Weights of a small GPT-style language model, trained from scratch on English Wikipedia.
Training: a variant of Adam for these matrices, 113M tokens, 13770 steps.
Each number is 128 + 32 x the weight over the matrix's rms, rounded and kept within 0 to 255. Layers, rows and columns count from 0. Numbers have three digits each.

# layer 3 MLP up, 256x64, rms 0.24, rows 52-255, columns 32-63
136179105154141123109104154148102193104083164144124068117134155122094082124186142108108162146147
130154123148145092114130077129092199057125185165167122112094142121128122173127146102132149032119
093109180150155122125151107129064168091149169222150126150114141097168115124127127124067177148130
123111150079103166091071137140126156151150198121177064135057131104073132127150122199167112109136
172109146112119168140051125134074209071111110129133120088137154071111140139119149112124158113178
165138090152154131136148071144108067153163121118153140168116123134101089138118121159094146127114
127152109148100075141125074186126157082121085183194112046123125124147123136124123182113174082098
220143162102116131129157127137108167155103212127156095168129139101103110195143120121052155125122
142163154128120105182122007185124174121096127119171093081076131085064126110227143218114069034160
183200114083109119122109142106107119100121132106111078164193171096131135108193063140091096116068
146100153128173115108067074181110099156134155120193133132098118135113171133135076146135129096095
144129133120131129118122124123122113131081134128127130133111140137158117136124136133137132134136
105123119137119112203052137193128125130122136150062117080163158057125095123159096191172163140110
163188118152086122122071106216111055131099174120213128150087106093106105146121090151117138121108
111076165210127074121118131133067168113122130156077124094156147147129106133144142143068172187149
120147036168137119149060105139115108076149141157087153117137154083112113151126094140136122143107
196121126144089111100108114116120195140141179107134102100163172121103106165095161093111143131111
128112088124161185105051101186126158053111182164122134086123129106094111126099160169141215107102
146150100106149151157167093116099118101116140198125135088142134134058104113218101142070121103141
129149093162079190134128080159122082109170171143142138075146157138117166144145142115097119168076
204108116114160122183119013150098134054132164160153115168119127152071160137151106136091152170142
196151121098116165142152134146105110126114124131136138129177121161092064184144121179180159106125
103138065078099104165154084157120120143129254174101136122146150145127098136129118127075128142154
136186151132098076104121144130078167143156200185184093114141164160149124134106161118158102090134
150142095127095100146132050149134165119126170107139141137062161118131076101208049154098118048173
197170106121077104127128073131146096072129131115089085131081154111071157154133126133136177166087
117125078131072076122154148170121105171140192101086078138126146104098162175133106126097123140188
082107149148143101108100122145136138124170116133145061152164152127081151156159070141095111135179
109179094157098164115123114135127134124056165173132101161158232140101117159105134115140114129139
154116183129069158100104118110103158105141122146135135166106185091097125082209093155135094116125
143117148180122123175032107204143187106123143139122110143127116105113162120125172159141174110151
117154122134120161114055079156096168121107145113154105107186138141064181131145200148120121100126
068132148135078106156070126198117120115150165156192036149127170083098124134145162133116152116165
115081157097156079099123132152083103057190132184167132091067109096148134159181120153115152109139
090114049129117162048071146167093143117082159167139124110107145086113050128150144173149138109118
121136147095095081071097174164127135053141124092111088162117154093108117158164153169131151109142
154172132139105091086117137159111080143165114143112100159116119081145197124099102143175166102130
177131108119127150094075131170113143136122123098219085115134131120130098189170146134179179070066
065144159087098089133072124125120164149192128227125101144153215129148089134083168144137122124165
095099075114114115138140140108080182112080130113143098171120152133177167122167176155098123147147
152157149120143163109103114164110158116106110110106134072143143113046106222138151144079111101178
118145119099063114152120138185121161145167156152191069110086112041138111113205118123136149101056
101109136154082145168055132150099145158161138136081112153133201156171083087149125135087140162181
128130129129129129132127132129130131130128128131127130128126129130129127130129133130127126130130
105105097166142162108150036200116103155143103173112134132136114105153095180150165170144143097125
136107170175107132116124143137134132134113166144124103100114131127099094204118095142146160159106
072225095121124157140093129137134156101149174147081097123088124140085158152143116167136142132156
126147130104146194124073187160117065151182122139118093058177144132137196127150081166158150177091
135124089102043111151070132156100078161134156137123142102156174109159106133159124149139153084062
090162132133139120138089095128102108151118213147113142125128149106160118141139123131098088089129
103151089115024111181066144127075107067123137126169117073093126093109141114182128131129174139116
142112093190129071095141076191104085083165106161136120158095119113179126188122162177127206116129
103125152194136132150045158153115104099123150209054108100133159080139117086092131176190213133189
126129127127125129128124129128127129128126128130127127128127126128126123128127130128125126129127
111123131128092148154108159124107104125136101250095116064157176086142105142201114141119129117159
127150130189181103138107117145095071115145113143118121179156099084130131150166111137127165079156
122175088102132153102073118224093115144100096114148147078133169107055119157168089117168078095118
173095099116107171133102127122076122118129142123195132089156159149132117181145131146136099118180
150139084142084101171094139080082113083136130190154117111146162146163167107134093094154160162131
104122168125142129141085155145050117138091142134149154187094138122138128109184124193141127072155
112169199172147098152093118163147053127155150162117088111147158122090126184104136130175104111145
171128095156128148131106066125088067116133172138115102136098137100102193123136062163139123154206
125123150140188148150117136132071166093119123127148095102095146124128046102105044183072130198137
104135155156144116136124136097130118102144129225045099148114123166096161119137095106070132166158
133128143149181132157063109136118064075129140149082131182167136080135131123124119138120205117134
157193109130096068110171101143118132093142140144073129221120119015100179232164111130120197081152
120151056131091163132099111179105165074119142109102129140123136120100152117131093136120107153089
091150154090130117096142067231135121102169159130150086101126112086104172141150125163107115127092
136161039117114143137123071176131068127114137144115125142117143086135160154119075170174090092073
118180090145097151187157107166120121104179170139153100126122140117104140116132098132174134090116
101144089088166175180099095121096089059105122122131122168162130087148142180133144151152127075138
097132153147153160148124114169133144071128154093105110119143146127123113139164149196108121127140
152159167114117097140113130169106070126187129155083113136118117111136142179125105210160101117104
173100151168087118167092130133148159083133170101129049127135137116094128107169127164091124113134
164115170142123093152104121153104166077158167112165123109068131180122126128138066152089147129072
088109103124124118127125134162117134109178144151150119114137143092113117157132114161106128117113
111126104151139112163102137127099156101089091206069121138114177103128137142120071133124137138120
127159119134135169077079141164101162098185148205122092113089175145136066169095133102098146155158
136155159131099145136083137149108152124108160101184058098112126124114151117153115134161085097156
140105142134109147157153084117144119145106176150090070188155170109124039138132080137079156130141
164123116128150145078114064157111142145120171122122124103156128020124127152130104128103132123141
152176143115082153116201122112106121120139158111087074112102164071128128172190127105146132185162
105090132124160147166087106164095111068131126115199135145183107087112175189152105149105161114127
110119129137128137125120142139134144122184132139142124126139122107111142124125124118114116125110
044174100144108166160111156140122085108075114155079120156105184094099120143106080122151115140158
107076138128182179154086039139115175151132121111135091165109132056120183136121123162140132140156
123138099128120109165094091124137122068202115099105080164076216112148161119129121110146131166137
137127111137119143145119101140112126107079142157137122133108156130161144137138148143118139136116
205139119118042147126087103116073079124101137138132122066133148063115106115188061209184150020119
083087156123124166152115063138139161132148169156127084124139122068113153129157089166145139101097
103115139132068151152047131166120103142142131117107123181159181069181192114136117132124229155098
095138097128170222156069119113110142087142109167102119093113167158098101209125106157106124168164
157105109145138105106147084098106150097105123215149120099192195080119169057123113135103216095145
139144040142092181093124116156121160118118120147163101066141155096101150143153087096138145123150
094131147154120179117110086195104097079155159145136146113166142077062154188190127119167146161112
126128127124129125129127129129126125128129127128124126125129127126129126128126129127123124128127
141224094133076114174182129136114094086172113124137046154155119106093126197162160146140166171177
131183092130110151155119121163095072107097167147093142144141115128090082178153077190174104123104
112211174153134050140149133131100171092109140128162061050126137133076074139174149112110125148110
084080049087150114138094133149107105127140141123130100145153147157120109147157112130125147141108
106148127146123125101130069156146159093127129133125098126049151127107107135154108174111110145148
161206107098101149127160127147106116129096155113195055106215152092088114136130121152161107148157
112162081250133177166113095164051186105108170174140116073150135112146047138159185122117150072165
169183097139103128210120092154135122076138123173105133127145172117131057137100157147105155129109
085089079157165070162069137185109130140101125151153095168114158141131087142136187140139196132142
131132158132131152105141082163122096099154156138146126116114110161102138194211115167112101091078
157137118141111095116161069139120075094120114170084119148114167142131098149144140126089109048124
166127199149062081186089134179101052138089103130135108140218140089109165086194159160142138122145
085116155177108181131179048176121142066155137215130131130121114122167072151239164185088165062111
150168142117097064133161096096124137137144142213104116182183144069142165143099083126095197064161
103110092105119115154130108161123116121107127218113126146106158125151119139091074160100132113177
126127126128126128125130125128128126125128127128130127127126126126127128127126124126129128126129
086099155208145110105126136150121139118164147174118085105114143092060156198190087156133114084106
168211129155146138181127149124130148108105120132180106142131121086097077152157082158128145096072
154128154159167129138169105122092129121170148115132125124088120089131137197147082144104123105114
148106165208144073217090138184113111120114145114097117170179115123121141161218146210105166148123
186101105094092212207103108123085062110136158112128112167127140115118122085157083139048143148150
129069137166148055111105096156077155051136112128140150181132132138084092162186085117126118068164
129152132133126130102140106162131110118167141128141093073159157103134124130133140108129112125142
095132068161071045103090068181144150120099150153141121096113167082078139175124104170152116111115
074139104123119087099155129196134157110129146125158072168108124147129148158158112207097128106164
110117184125089131220110138158089104161134159172170100130160126128150102142139131109160115137161
136099176148127149115115151109077158118163100119119097100220160116131102130152136112160147161087
136097107150089150121137100173115081069143092167103125148110125134113118198139138123155093106181
175187094143128141132086119151107109081134130142154140140152162092083176158138151107119226152133
108126146127066116194158135160134153115112132101124066108055165134128101146128097137145085132168
112122108114175048109069107145063083095106100141150160105139126132146124192223137133149162101069
106114160111064157161088203112050137124171143138128147046162144077094112124139115159187124105042
143191083104026139165121108154132143102149129142114077129138144155083142130146092099144090122134
061116123139136163162051087134078119147159097124088129112133149100152185162125169143178160144117
149167142181176162107166149118125094135111144164151120141166154153070131132142114108115126111149
148171166112109102114169073190127110133143192116200097076086130145172104158146093155131115159147
087138108084125157099124147127102141137154141150110108072162145110093128178147078170195079110112
171138040135097101122071120177111080026167134135099122163130139118137164169183118145121107130120
172174159146106141146144136143145113070139125116088110164178146083125172140126130132150128106131
100148129161140115168093109153116111082076112137128121145187174148109079165155117116043160130169
143109150138146093113127030137096119062164151111127134095125135130106120148141108157176079147072
151110130110142135113108113179102121133110145132157100119156130140133136124152180154153103101156
080118118080138147197043067173129136112139146147113130116123133096114185193123136164161142163064
107168124176134131133117150136133121134088136154154109162156195153119105171142151132125102160095
081092062139120184194120151144132134111121154110088125116130128107131115133129149180124132145157
151180119105073177140129134190126103122094141109134097135103150138102103126122105122154126084148
160144138118046160087144149099095126143104178153159078053146131102108101176161176133074212066167
144055134138111132173146098134090185159096202168086138199190164169133181087143121160065190069165
146129175137171138109087109122124154115100187175095128157176128121127117147181175135035167035149
056121028181141195070098128190111153064135109207123117113164148123140110133112090131109171096171
087145129150027138198117131128052131103175071187129122132074158094106126100120058127139172139165
176183139137087109141178065173123142051147152112082132111128140080118082192119030136123180126081
179131086145127064122104133174113105130132125126074112105168135105171177175163120140076157157185
134220132116141115142108096161090152049131166169143144162097152117171125131190111145108142048116
138112172137150086089122111131132072140101129134183047107109127098107193167125149117138146099161
111117110144096131190096108135128105115125157112167117130140175139155173088146108163097153119123
126128129129128130130126132129128131128128128130123129127128128131129127129129133129127126130128
108164133170139136075096090142110127120158126144110147143128140103095144180135113137117145106086
142138144079156102146157097172124157150126128127172074149113117132135070144133115145139152067088
124140126122197184091108115115090089128129155138175134117181124145049170110149139159105114142106
083141103145129029120056118128099141052107157153109147140143190161139136078148104146136159145130
162140134134162089147106054151105136065096170114179120111108117128134126168124145127102121050105
174153185223139092108084097195093069105164148175081129061160115140141112108110110164134193058113
104149055138100094142143087180144179103142183180127130138118146087170197116078154137095136113102
108118118141127141069108110133143111102145158135141105120163181095048149174147092155111156155112
162145128130134093222138054137124163117098187108196103123085140101143116149125134144125076149141
141139125112097135140124152138100136143103179128109109117139154123124097138128109085137111109203
143152104111144133111117119133081127119107105111176107135189177093140123132158092133091127083190
096102119163087127135201106133088138172092141175141119078103119086103138144137158175067236135127
128127129131128130123132128128129128127128130125132129130128130128130126128127125128133130126128
122173120179147130082144101171123117078169137125185145137106111108102141147126082162177162051076
088129113184118152158035114216128150093136137078147114099141162129146077130150159123107189174118
138141123139098067191127024117126173062137124176107130124136165088191146146108043131088173107108
185102131142146075121147107146098151153111178152125129092152127134124137222136150131086160132131
122155113131073091106162106149127142143113131112151003126047141109051132129158113126147113121163
155190109137099086145135106110098205091125227157155104091124154130131074149168115105062111122118
202095109158132128179145071179132081123090104107163115156125111107097125155170090158036179051132
135202097115062088154092144174134168095174147123116086107100135108089110154081144119112166095070
109151085114123116143109142128099089120056141165143126105192220167140145076114147142090152155088
148110196150146094128115050164127076162157184152153114084143128138160133177108178174119129051091
125097103138185125153085125141095133161101172140188091174115152150107147132082110119153110103090
128149160110120091101099118139114120077176173154100143111156152140165121170097101148125092155070
127108045119137166153079149159148121050111117124084097108134174112094182144153073161164140152194
125092100127154122117059145147142103122150097155122142130129173070134165192139093154163139099081
133196117182124139185106171119098117118101142162125140124155125149132086172127115127126134130106
112182078116121179193092136141139121133147089218101082104155170129140117094153077136129126148089
186178104190141086142127102136136138120132137156176113074107163130139117102140117121116168101165
093190062154181147126123112136123162102084141118187104114089175089036106166119068144135111156086
076158098087147099096138084167115149137104160133138121153155127125138129186178158162105145149151
173132098120116124069079175149095097082105133135122113105185161076144151116108155112094157166139
115146163118088140145146141127134109079101188163119139079206153089105102140131095165081109130101
125133113091140069158116124148094106099144158094125102137182125137131129174142053118105111184148
137123122133139102121065104170114120078148182112128143138083123123185187151122156128110099119153
133144176183128129106104123172101141103161140153165112097098145095103142123128095115135094108111
145088117117105129142105146122094139165088199156103123106085134138106085147190119146112108125167
133122054177134101113110127222115092086164128138068125150127116133085197154103090139162210175155
120139125135149075153084142140124120040163095194112094163173190152141142113121096123158182083173
095179128131053085129138151158101073130120128161161155139107140149079069166166065143127129098093
078138124106133135148132127156106134131143145119177134114081137089142161147132095136110127136153
093127118137160099119066144127086142102131114149160098127177139075137089139212127116117125093141
162144142102041102100128162099055141100086131183212084066129137098115130150139151103180208130109
153133104139129133149117131140123167126143119153162106094154129169100133119119138127085106091129
127106143083116153168122138133127161137108141171152013059086133120104102140156127127150153127125
060196155112115170145120116159128161129131196161163071117127129071100148124143134106099111082173
108161153136110170155154143144120173153105134151152097153128149122081115153149089141138124115115
111117114137155103113079076181114084188106210125145143095058132065065175164096100190152110148093
140130059103112163116102188157091082110139110118132110156100116126107163177147088155157163092100
129087118148148148114099119145134125157135138089166056160095133115092148127132120178119125139140
# layer 3 MLP down (transposed), 256x64, rms 0.219, rows 52-255, columns 32-63
085098154144130128159121088139090056132106132117143104100070134164108182112064144117070096132135
122082144133093118100149137138107134130072094111089126138087126049099135135066125121121135185168
172156160134152106163132118048118089119134177135121103210132147070111095131122164117134088101095
158144128145109069142216119185134075070152134187152119120183094123146153125117108152107142110092
137146136127109102111105190186120079161123158106106085119111142115110190193124124143144112086117
090114190139113149106128127096142122124164134096131099172117115108095165135157165136076123158094
177073150112072177125165189093139138101120046116129125145157152098147149135055197141187127151139
123143118123118106149100128145102137089098099092138089143122146116152127113051071104140085117098
151119145132120143129173077149111129176119056088156097098164110103086139191255168131122079126161
136167086107096077176146129163137211127117141100101120151043181119126133133167117118102050112161
160127167138166114111167121112159153106114122132073145120092154138127063127117135156129144050118
138120099117130131129128163135117147132169126120128109123146145118102126110122132126132127119110
091128154060176065157122172096069128112104208142114140105180140133165112075167140092119089124121
162088122080128183123118095092057112127143163099097087183184125118165110094102137129124150104133
179128089049237145117139102149096176142143172122057152147143093084088122098104142154140131131138
065118119132135164096095204076031152124143108147105132200090190095134122102105139161140149139195
159126125182178133094101159121081113088128165124128122139121185106151107139154109050157079151117
064141157138150119148098126168103109139061132154157087104095124183108156109116146135090119141132
091111094068097151115170131115069124089131177133145124145136150142101137071136147074102190126070
177151139124087120095128095121133104157159146099153145158107193125115131153128130132116128132109
061178137085164137096199211116063138118091088054192133049055180173141170120133099112104105124117
177117134119101142086120147130118099072159139149091141122111120124202117144108076103120104149144
119147135149184102083115145111176121127116132087098111129098132180084157117145175127092100094140
093058125107118157137196154158124132106144147079127211171088169188137135169103103105136125119112
086128141161096066119219139098124161162147122110145117160192155075171120116120176104130066053119
099144129152147205157155123096131115170143067124159134172142161093156113087141160107123099121099
145064172117119075104169168168115086131127116135089147177107092186123141111080083155131151039106
148144138161126118151114141151133134151109065094140099159121100154117115162146056135146115119119
083073074133146126086189196132186103119138079139085124081135116102164175148116126220162133120130
066160154160120087102095150119131164097145105145112140112114180144136160123093132144120055164133
115138155127131112100109124140104138087131107170113166173131159049147139093135167126141153136108
061066105121119151127131172154130174153117226059115219115158198133197113080097082135141105169199
201122136147171135082139046146178155144102114182255015124074155108054145184199079095183125103040
118142144128155095151108136147079127080114146111110139093103157111112122156217156135069134072115
136192066081206098131076117098037081114107112110166108126068133158167133121082131106166128111115
123104093162169089125153084206136136147123139121134175131169063093138097126156077060148087083096
089123166135136177159164078078139152109116114131126164109165122171130163137160154106072122116102
107109132143182136155180146177146133146141137121075116116088121174092068104126125105130088145147
174144100152141133109141083144129116092136054107117133128080111164122078125102132197153168126110
166150132134120083114091160124127144199140159077190030212198097111114167064107188103148177113139
087121119190204088099132081121116188162111119100127167179150135142119114051168092082158128116122
163120102113191141135078119144117127073156076081161094105087030154150146133116134184129113189158
065134100152115120112147146150131116121147129102173102119124160092153157101087149120109117140138
129127128127128128125126125127129127129127128127129127127127130126128127127127127124128127128127
154125165153150113130094129148109141190128108150115129020165155098141134145117114147100110214104
099084092113144128150116141081155121154131187085130074102118110145122154112146157132170127160171
124176168100135081105116140094138118136131152092118061126101154090085174115132102159200131133128
178069136049098114113153096170122094118126058119147165155136131108137122110171230159076096173121
117161152138102085167146170137146094182131144155159132082119145059111088142136080115104150127157
146105155106134185100168098141098151124116145139080144148145169155143094117107149165131077204088
086145170131133158146103144095099145151181098134098104136106137132172120072222211173118091130069
170140160156145098084168076165154116165176119127137095192077064178121121157158110189173106068080
175037155063109141095158160129059082177131124150164094138120083146177138102076145106164126139045
130126128128129128127127126127129128129127129128129127127127129127129128128128127125129129129127
156129159112125112134103098151108146158117133163083069139060146139141119145119088164199157112127
132111212097167093123116141133142128169155097178168105106102173124125114122117121172147098144043
118124109147127049142143152075186132116131141127087121195132181078089130065091236193099150141115
148168177120169084141194185147124153142130120077095085139141051060129044165112110127157091122154
166108125140183103067121138106155074125162126118072124165121084096116130127126131125205113134098
030178127087119105116089139127136194093100141131232121150131198153121172130135152099147120086151
098120080157145111137083137107104119079102127157163099157111106137097145173128120127109118125115
099146159102143068172151162041074127149105146120122126133164186052117076164133111060161143127115
057142124081118109144104170044063138116100118140127081169161156154109108150170192110102094139151
121167114106133126115175142171146113122114108058151133180112121079121099155131161146129068161165
078100142088187187150198166119101114133145154092105124114117088143168096125088129140120119176133
206103167109130168151148082135099140147095105114141038151103095134154044137154105106148084074120
056132097135161138150118156110133169108132133134086109120162126107138094138144133184141104135197
120161158128130188104098119162183133125108082068151127129104041120091114199147095111209142189107
129081160104076138118106139119161142231153144027118102152065112136086101087112100152143066131142
164144098081094154177107135131152123137132164180129122143129069121136162142126113103127145070111
110143089103152066215107117178046128141100194172115141158070158138168141098082162129129156094117
179205108129104120114179155082129082125124175174118082123078099166163140125116094122083104121121
156094176097144129101127141151124112133136107108111133154116163192152144106218079157128139050128
151100142159137121131140173089095151123156072069077098118126139067160070095148141090127111145123
089133105102077071188116163068074152141109158084125101157066180127123206140076177092089136159147
112104112115126140097149128093144120141053099167125155123142139113150182120121141126129084104162
100140089128171146108157118120118104142137161100132083173153084136104190135118136162154138142165
182113104095205129157128100082076126149149133148104125132154137121114101114162161080152077107157
186042095134152104169176092129117099110127086174076186152173162116181186149110100125089174110147
088080133130141039116121219135174097077152130137102149109141111140175159123214049151142144130152
175110103092038168156150094137150130127122136137167126147100085169084092164146119160173156083108
110089109162179132131110217095120100128135095070127129155136151138155153104120106115077092075170
069097151105141098127116198117177119132124146076084121080142212128137160130101154181113132155128
154155141126136125108129125114115104141058118124126113145105131148148108137135143138138141140165
130054122135159123085117119093164154065152100144074118117111150165170146111093076189161136112115
173125149189152120162122153111138112125139151100104121118124148114147106126164094125121189092103
163124144127154162175158116098148160153117154100070140142152087114095070091145192109104165103078
138129133115111119141143145111122153127159099138103139133164133134128135083123131150118112130128
133128101142119220190172052163047122120104097090200077046160156107104119069182152201140114113193
108193128170115124145132112135124127132155127143089084099171145151125145152143119079114170183081
157142132082092160175159188138140104153140104136142128097134168121146142151119126065080159074146
168239185112095127092099090141147139130157103135129153152113186109183123160109058083136122121071
130136101115127156137175089157211090110194126119096154163145071107159118187109147164125099113095
101133178093179029122135163122210106130089145151109133128146163159099158085116119149099146136133
079074063106107164105140102192238152083202145143109255091145104105147150113147136091090139092116
129128129128127129127128129129129129128129128128130128128126127128127127128128127128129128129129
151186129132113152105146105073084157086176039156096133161145186131181099129100135085138082118158
138148100165108106092096157118087078104154099152159176130063113160173125155128129101144148155125
101139112121189142164117109105087092099125209143127116079085108125115169146047166072070148141106
169155197116085112092115097140149123137140108109117110166098171115104127155110166120121098152120
130102128100146117153134149121150102157116138124116143053181124122214117077091106093121121150089
158184139099118109142202081146084181091136137102146132114139124092131100147073123174198113196111
144099092054137160151046104122191089093100108203243078178204119089195069120121159081193061133108
148118125107099175100172155083108110161084051136143160106176152147106099117131128155167089127141
150077098111110220109152129110126126182118088122124084119107140129199130108164137172117123142099
067115067087126205106112102131189115117148121133126155125134135119118139081083094125137164090118
149134084134113104086135161138145143140124128132142117128174123110159108158133155178139142152144
087196153131133177155129148116124062142096108121130103094133126155129072140199120187150142133109
104093183120111085145101102080120090081159163120087097158138134074050157130094108137100132208153
082160101145138183142130150145160198102084100103097122076150107147132091152139097142142055123129
096088118139118142075128157123139159178105068172116082109152164118098152149086133120132117131165
127128129129129128129128128128127129128129127128126130129129129130128129128130129130128128128128
050103094128119100129124128150215156072126183107167248164136083117085139142120134196177121092136
120053124115177104053124116147139093129111140107147088109088111144155153140124128138156135165152
128134164152110135149154183112039147147119145108099122219170057124105131129140103092164122072146
110110137196163190150104135107091193088100255105195099128173080119149123095106165095116112133187
065152153104208108068130178115123123133146143095097118162102127111173130073026162145139087158140
078173103071142108094133091140122118181144199099124146124143102101108205140070135164080083156104
167116173148104126085080105107160145116148153109177088131089142142098135172110176074140085129138
102158133115090079090142161109101121158078180081149094121085187091098111132091175095114056129124
145106116164162219060139125124152097144150116155116134107169158088026109044108088087124131116146
123076166162124164044152111101076125139147119067148178153157064142100133146156126141114124119102
172125115122189108121135117089120115107137116196123132100098160149135145102095098102118163099143
116124106105118147135195120115103189175125144051127129131103131144096123131082124157115104133145
182154099154139133156106132118039134162183159093143149028134167115045059108111117080121134138155
103167106120127138112144164110103150158134113103063128048134104147119115149122168171104142115078
155081120143152076143138150119094194164134163141119159202114118103098115140102129095112130129147
129095146155100128127156093103055111167173132136131134168128091063155100110096123091073167142108
170121196118170206109149096118144064099142096093113147164156133132124150123172160128152146096085
120133108082122100144175111178168080195155099127077101202134155136144138116105120156154121101126
150113135101116064113184132130199093087135102140103151143136134107108122162141123205196117144105
122090146145104102133160150082128136087093166161084129137086174098109126148056095095111174081174
149107159117115134195123174070138120079141135088175104173174156103176152144141226130136168194125
084102109098074090163179196073073147164124164140153162186091123111091068136099121160188158082133
105100087125154172142099149153169163109125119106124105126104153146121063144130131119129097120079
119087154114114079105124126132158137118100062053117145152131124144090120068232139149142108163112
093099129176051120163100103075140141168169130121102097153102118115105179072112126120083109197124
159158134129121109101127093130107114141095115115149133126094144149096137149083128142109137108116
171133149072158108135122118142090128131084073081129113153058168129141199115077194129126108135102
157112108166113089131192134099172146090137058121108129100111153091126131168094114158176151068143
130123176130110146134118129106087100168103157106126119094145146148186162118129124091145078121177
091126153118110180076158088129146087151140104099064087119168071145121177174151168130128130110083
072069184168159233138189109114124092108149135049098154145106158212168124146198158110162142089097
123056152132158122170130095255088142065174171159128134141117098180130148133135149092094072146167
116146103092133156176112096058086118129136128153091103192151197135152143132037177113196152156137
088165108140112185062188178129173123156121076074137050070155132090098145141172074122205132103168
111056116154145103077108141121167112131114169098118183147134092142098194191152088192172123133098
162060149117070176137088158067167157115145038091158103113115206126129138092102172144153130132177
142124130227066152154110106122102102118154169117127104114104102102118175099192138181139156137137
149150152148226139124137071133178154111162130186158148152113149141156103153103085168156109059097
108141169148145203117082140136102087183120059099189126122084156125185102133114125151139198169162
114170088109113123135138189128103136159109128082100070116119135128164115112123154126137083150101
131127128128130128125126125127129127129128129127131128128125131127129127129127127124130129128127
075088123144145137127151161143175093096182116148151149132101108127162155101128151160130107073122
144139144165105119092108149145142150093147076069125124157129024134117135126083159128152160204145
117116100159105119144142154132097090122146075085132146179144156093138131129146085105133146102121
099127146098178143061115092165102190124093127102113156129186085090096158204082081117135106152099
124107137104141157098155147101101171163153093128087178160179134058121152081085139127112124120147
079148126126116137111132174122113121155126142206235131108170205102081162069100128123106142242076
151112145126102144069085120087086189149116043102134123096108118129159108074140148166176089149125
036132106130125131203127124081177151065154156142126162084174125064111133099142130134122088133160
127071133146141141092205137155108144157103128088177111081119132096123090102118166160133158168099
128106145163179117113138129093128097094156113110115121123111120120133171154123145050134121111072
109174143106128114146094145108145202161142055140108112125090138113204083148076118158099127136067
064087175164146110198124130119091111160063081102080131151125175181108107096148107089158137115074
128127128128127128130127129128128129128128127126127128127130128127128127129128128130127127129128
095128165127068154138104145100141078148137109137060077135141115055164127129151124152132106132111
070146090145142101056156069153097106140123130093156121137139139128042164154118134075100129105155
136111158127041195140155118134145137124156073150129121099092129105152170142081130169229087173125
125066103126132129111128132131102194091102119162124135099187167109152110151060170082131127139125
104101171100151161094096091145100098148115049048107140091091126095128159113128161128120143136077
107054117075165189141122101199082065191146113091150155175096135137149130125122143164182142097133
119166128110106152137108179141075135078122210173099148158135086100083144161161182130182108157125
149077137216114190059101090144149124163150078115118131147135123128125189091224176121130119178151
125151141052156082164138140139164145167109136098146087071151109134118128140115130145182124197141
138094167133180092127206169156114163178116097098123155089112123117171135141083168159167143094151
132077144147090136129103153124169130071129140098069143154151178107144099147169097124060070142124
117105121131146141094129167065118179165091149091092106095163149131102175123078139162115165150121
124091073166177145111092182089151160156153147148142094137153090154147084109080106146133120108189
137116071112158168116178152088127097130152083146128148182150150109097098116077094166160127158179
046084112146088122156117122089115151104138122074124099118130159092131157097164137176100154151124
164177124138109085085173100127118144154131107181097122119106162119117135119076135167137221102146
040129066071134180103154109165117101109144082116133102163117186086156158096109141067103177132127
158146155114128121069093122078168096082125141149109159159167152120109150148195144211160128162162
126108177124181137125189097108111120100098166077070098150150170105133145094107145136097153128145
139123160128137114095109128130081089122162143065090140121140103150149075155191168103159073107120
117149093115178102068164161103111124120164060136159155106106188186147109103085138099159145103180
158143126044108113119061165151132111130167123115161080155054116163173166133139142068132201169160
160085106142181101088116162119138124123085153110153123107134086120180089161156059136115131126158
116133124125113087086136144151173138110098145108137091130148130152161117075130137116141136106139
133107124132108132101144142097161148100101126125142079086177136161180107121110126000135083171094
078098097120097124128168104084106178155140184159113172076080154140086084163185144142121106112137
151132116141094175134151128108072159109125074118088047099180149153161128102132095078064156141176
196150109120151095098149110099150110129111089131097136154119103152109164112175117091126143132084
161114128091101110104103166084090101144110130088081078135119149178156108107147170126105102142081
112155081122158086131053184087093169112106173111152149086106145133167105162121102097119074135107
160107143198092175049092156042018118094150033093129146165111195114161155203100167075105130103092
134108094119124102088111164140122157122119113121140092125132129173189140102128115128143135165147
093135102145130126139131102129174084129154120106088187126160128178165125115087097133068107076109
189104123154158157087119143113192152130115132101217131127180115143070068214196148085151128096113
050091146088110152140104102116127138213091158147143071110166118086110112132168105184166146155150
144075110098163129151134095093145080180139185099121049151111082105116131179154110172112137106130
187130168158074125125116111103108162174155116116109120068168078086132106121116148157174100126124
136134103139132075120176168153146168072116151183113123087128159179134168068108130154109128146114